{
  "d_mlp": 1024,
  "activation": "squared_relu",
  "rope_base": 1020.0,
  "rope_fraction": 0.25,
  "init": "normal",
  "init_std_qkv": 0.0407,
  "init_std_down": 0.0,
  "optimizer": "adamw",
  "decay_fraction": 0.784,
  "final_lr_fraction": 0.05,
  "batch_tokens": [32768, 65536, 131072],
  "doc_mask": true,
  "train_tokens": 389600000
}
Each number is 500 + 25 x the weight over its row's rms, rounded and kept within 0 to 999. Layers, rows and columns count from 0. Numbers have three digits each. The size before them is the row's rms in percent of the matrix's.

# layer 11 MLP down, 256x1024, rms 0.0617, rows 218-255, columns 768-831
097:505499491512473484507531462522468496510501473489462486490478515519481517531474494523467543518494496465530535471444527434536538491490499506496522472522483518472457450475475497509493474533552471
098:482472513520515515503529509501546492521521530505521496469490468494507513484539443467539468461455483496509486460506458526504501463478479501476518496539501532488541507485560525482493477430476488
099:537475518492501451492481505506454528470540530499510501509469484481526510440499476502515477448444523463514549523479536532436544543532492476500509477515493485487498481470469509542537510533476501
097:499538503527476491487530472509522481515511496508509473531558511489522513456495486524481449512488512521522543498507501448457509511477494500449502489513514491492522493480551500488479544479513494
098:462495495516531468501457500451473482548486525492517499505531499518488536526541507501545513501505446485517456508530519520506538495517522521494494506508483457510512469482492496460503516546484499
092:519511475465490519462478514490486468527500490470481496534480450466500495550463506502486512529484517495471471476517514518494508464504503524512506488517488507509537524517450484480500455498516475
098:524471515486480518495512472440532502498475490504514479494469516536549532524496516488507519519470509475524482529486525487548499506452461532514487442482494510487554527580476461522495538511511518
143:460464511493516516517492490535489514463496492473497525496480523459510496495501485501481490516473468497523398504472461514502475496508469511477500465484525513471540508483475539519505549489510476
096:509470498491572524498498457484511505506473512486532480501483510447510505498456517475509532463471492487504470449513495487463514511455507500466465500555522494464538465479494505467510532493519498
100:546501497504485487489498514488529516494468491482530484545465465570487484521471501492479516448539513513478540502542486470502502493500479561505473489514459474462484498522479471471494455539502498
096:515517522456457476528490460513482496523489513582499481473451528496527523549509472507522543480530515466478518475490491503539500527514525488512530495497501481522528510503516527537462501538544523
098:484486484459479493567489495487503484506501513487478519524523485504527505475522521532487453515508535515466487532530534482474490460542473502513474507474480516478507524506516466556486450482504490
097:507506508555569533515514509510485529509488499544501501470533509491472476500471528532475528509472491522496511567498470471495556485506490498494512499511498512506524486521515472518490467526496488
105:499490499481485485539503513529492498494517510490504470508504461458515520501485486515551511496518504495524504477498530514471474487507555537469482500526510532506545517518491503546512518509516488
102:544500452522479456546449494485532508476484510478450483502532496484480505508510514510500488498515481508482533454497499516483557526487549482483508469470499543454486479499494468555504523420483522
098:453459477525516510529507527513485522512513525490467477518486499484506521485559498494475501530477490464493496492484455497514461523475484512520484486466484487509501487505483535483467509533505511
097:481500489532469544484483490506535504563482522505477526498486524479505483491469519494549440529535507491498480501482530497517522508465544545496465473500547488464499547506514474475522436471481529
105:488508485506462519471457475489518491490450523494525542483508509505487501455494536523505493514500491452520523514499546494452456520480481502515504496516497486528490516498496495513502461499536485
101:497521484472508479511471482517480521473488484457529540535464500503513506495509539466462464543498499516509497555524510470476515455466486484485534486562516481524488477527501501497483486481528516
099:534516452502508508491454475505473492503470530526493493534505515542500530505523480518491497529453474472519442499533488489461474521469494498474523498504449460478514517507495502454495473501499509
100:519460511547522467459471484500510487514476479523515506502508504477493501529499513511461497547546467484470514488503443482471457521518504526470474469488536483497497484516521521521525538506468481
094:440538515521463503507461482452491507500511543505519500530520527487487453471484468519478480464500487497498521493505502455512504472547494534514509490497507457511484498477518499522476501519524493
096:498498520487531503476499507483513499441521524469500483472546499454513494510518544484552512539509471506508533563524540512474548519522485472490509499548568509537510525487518496518498524506531507
097:475475505494534517493499523518528509516452489456521508503522490482499482556548466486505507473491473476503531545515572483488485466503493510492526507513516533486514470549485495473520504510547460
101:461514498472524493511474517520566508495522532515487469494496514478430469472497470519515519509505519507539521470494521494495495512542522498492490495498495509515493527516511495497437479512487511
100:507447541521506485538501491511463470514488530506497484477506502520441503531479454486481503503506527526485534550449489514443472488518468497465461516520499471463548496506506447465440453454504516
095:508495566502499548484505524477473509420502498515494519507525455509521508500465474515537492524548504486498509478515506460498482492515498550531540495505480537552479497512478484490506510489506508
098:513525498540462513504503485504512521464503523516479447508532544509457511535537488484530477437534546454509487540535489505502527492477503500519536484495511474483521515507519506488527512510452489
098:511467499504544524522496503494544487526502489513500537505517482521496541541463468518490522529504504494481424511467498527531491488495463487505522503507490552504538477558471489520494513528504512
100:474477531561545510465498489501474508461534528455530503532504479473509522504524489481549508493529510517459496459472481505505531459497542505488455489491517487451498538488446441477461485479491478
096:498484523440496472539497498482508495514488523498501503502456501512467494507521511471456474461530472528512545509506454503479476559521509521479479482498538497496478529456469507501546490503492496
098:488492511495486506502514476480501491477456515515492440490461508490501511515499502522482503522503476507501493511504504509511506565493502475479521476466475505440532462541492506497435480518465503
101:453527516506496503500506471502563489542509467504471500540518494497523511518472544477498521563491446463476461504522494460508476503521501505484536509470525473496498477470556478500533519513407552
099:517522495570508481553546438528450494540529516516493510503491516496537555542499446523488513499489479478482498450478550449523478469555494528478511512501499489556473485502533492497509508506542518
097:559525501515477492523546490532522467452528510507507503486505501500510513491509504506549507472520501516474478498498486512523478503495552518508530499506491472537471509549497553513533500478461466
094:519512503527509539524521460469526527471492557487500511518500535504479528446469519561477521498478507506510491531470504520454501519505484483510522487483518481516487534509514534452517477520492502
094:512475451491523485487487514491498531508496509517479504502496532497510504499496507518496495535541511475538555473470517479496469511479486477469496468544503511509537505503510471494500508491506529
096:455470477522499487522523496529508524521483498454485542468508480501506464494517544507465530509504475514503487468529549493502491472504488458473491472471541480480495438527468477510470548520504485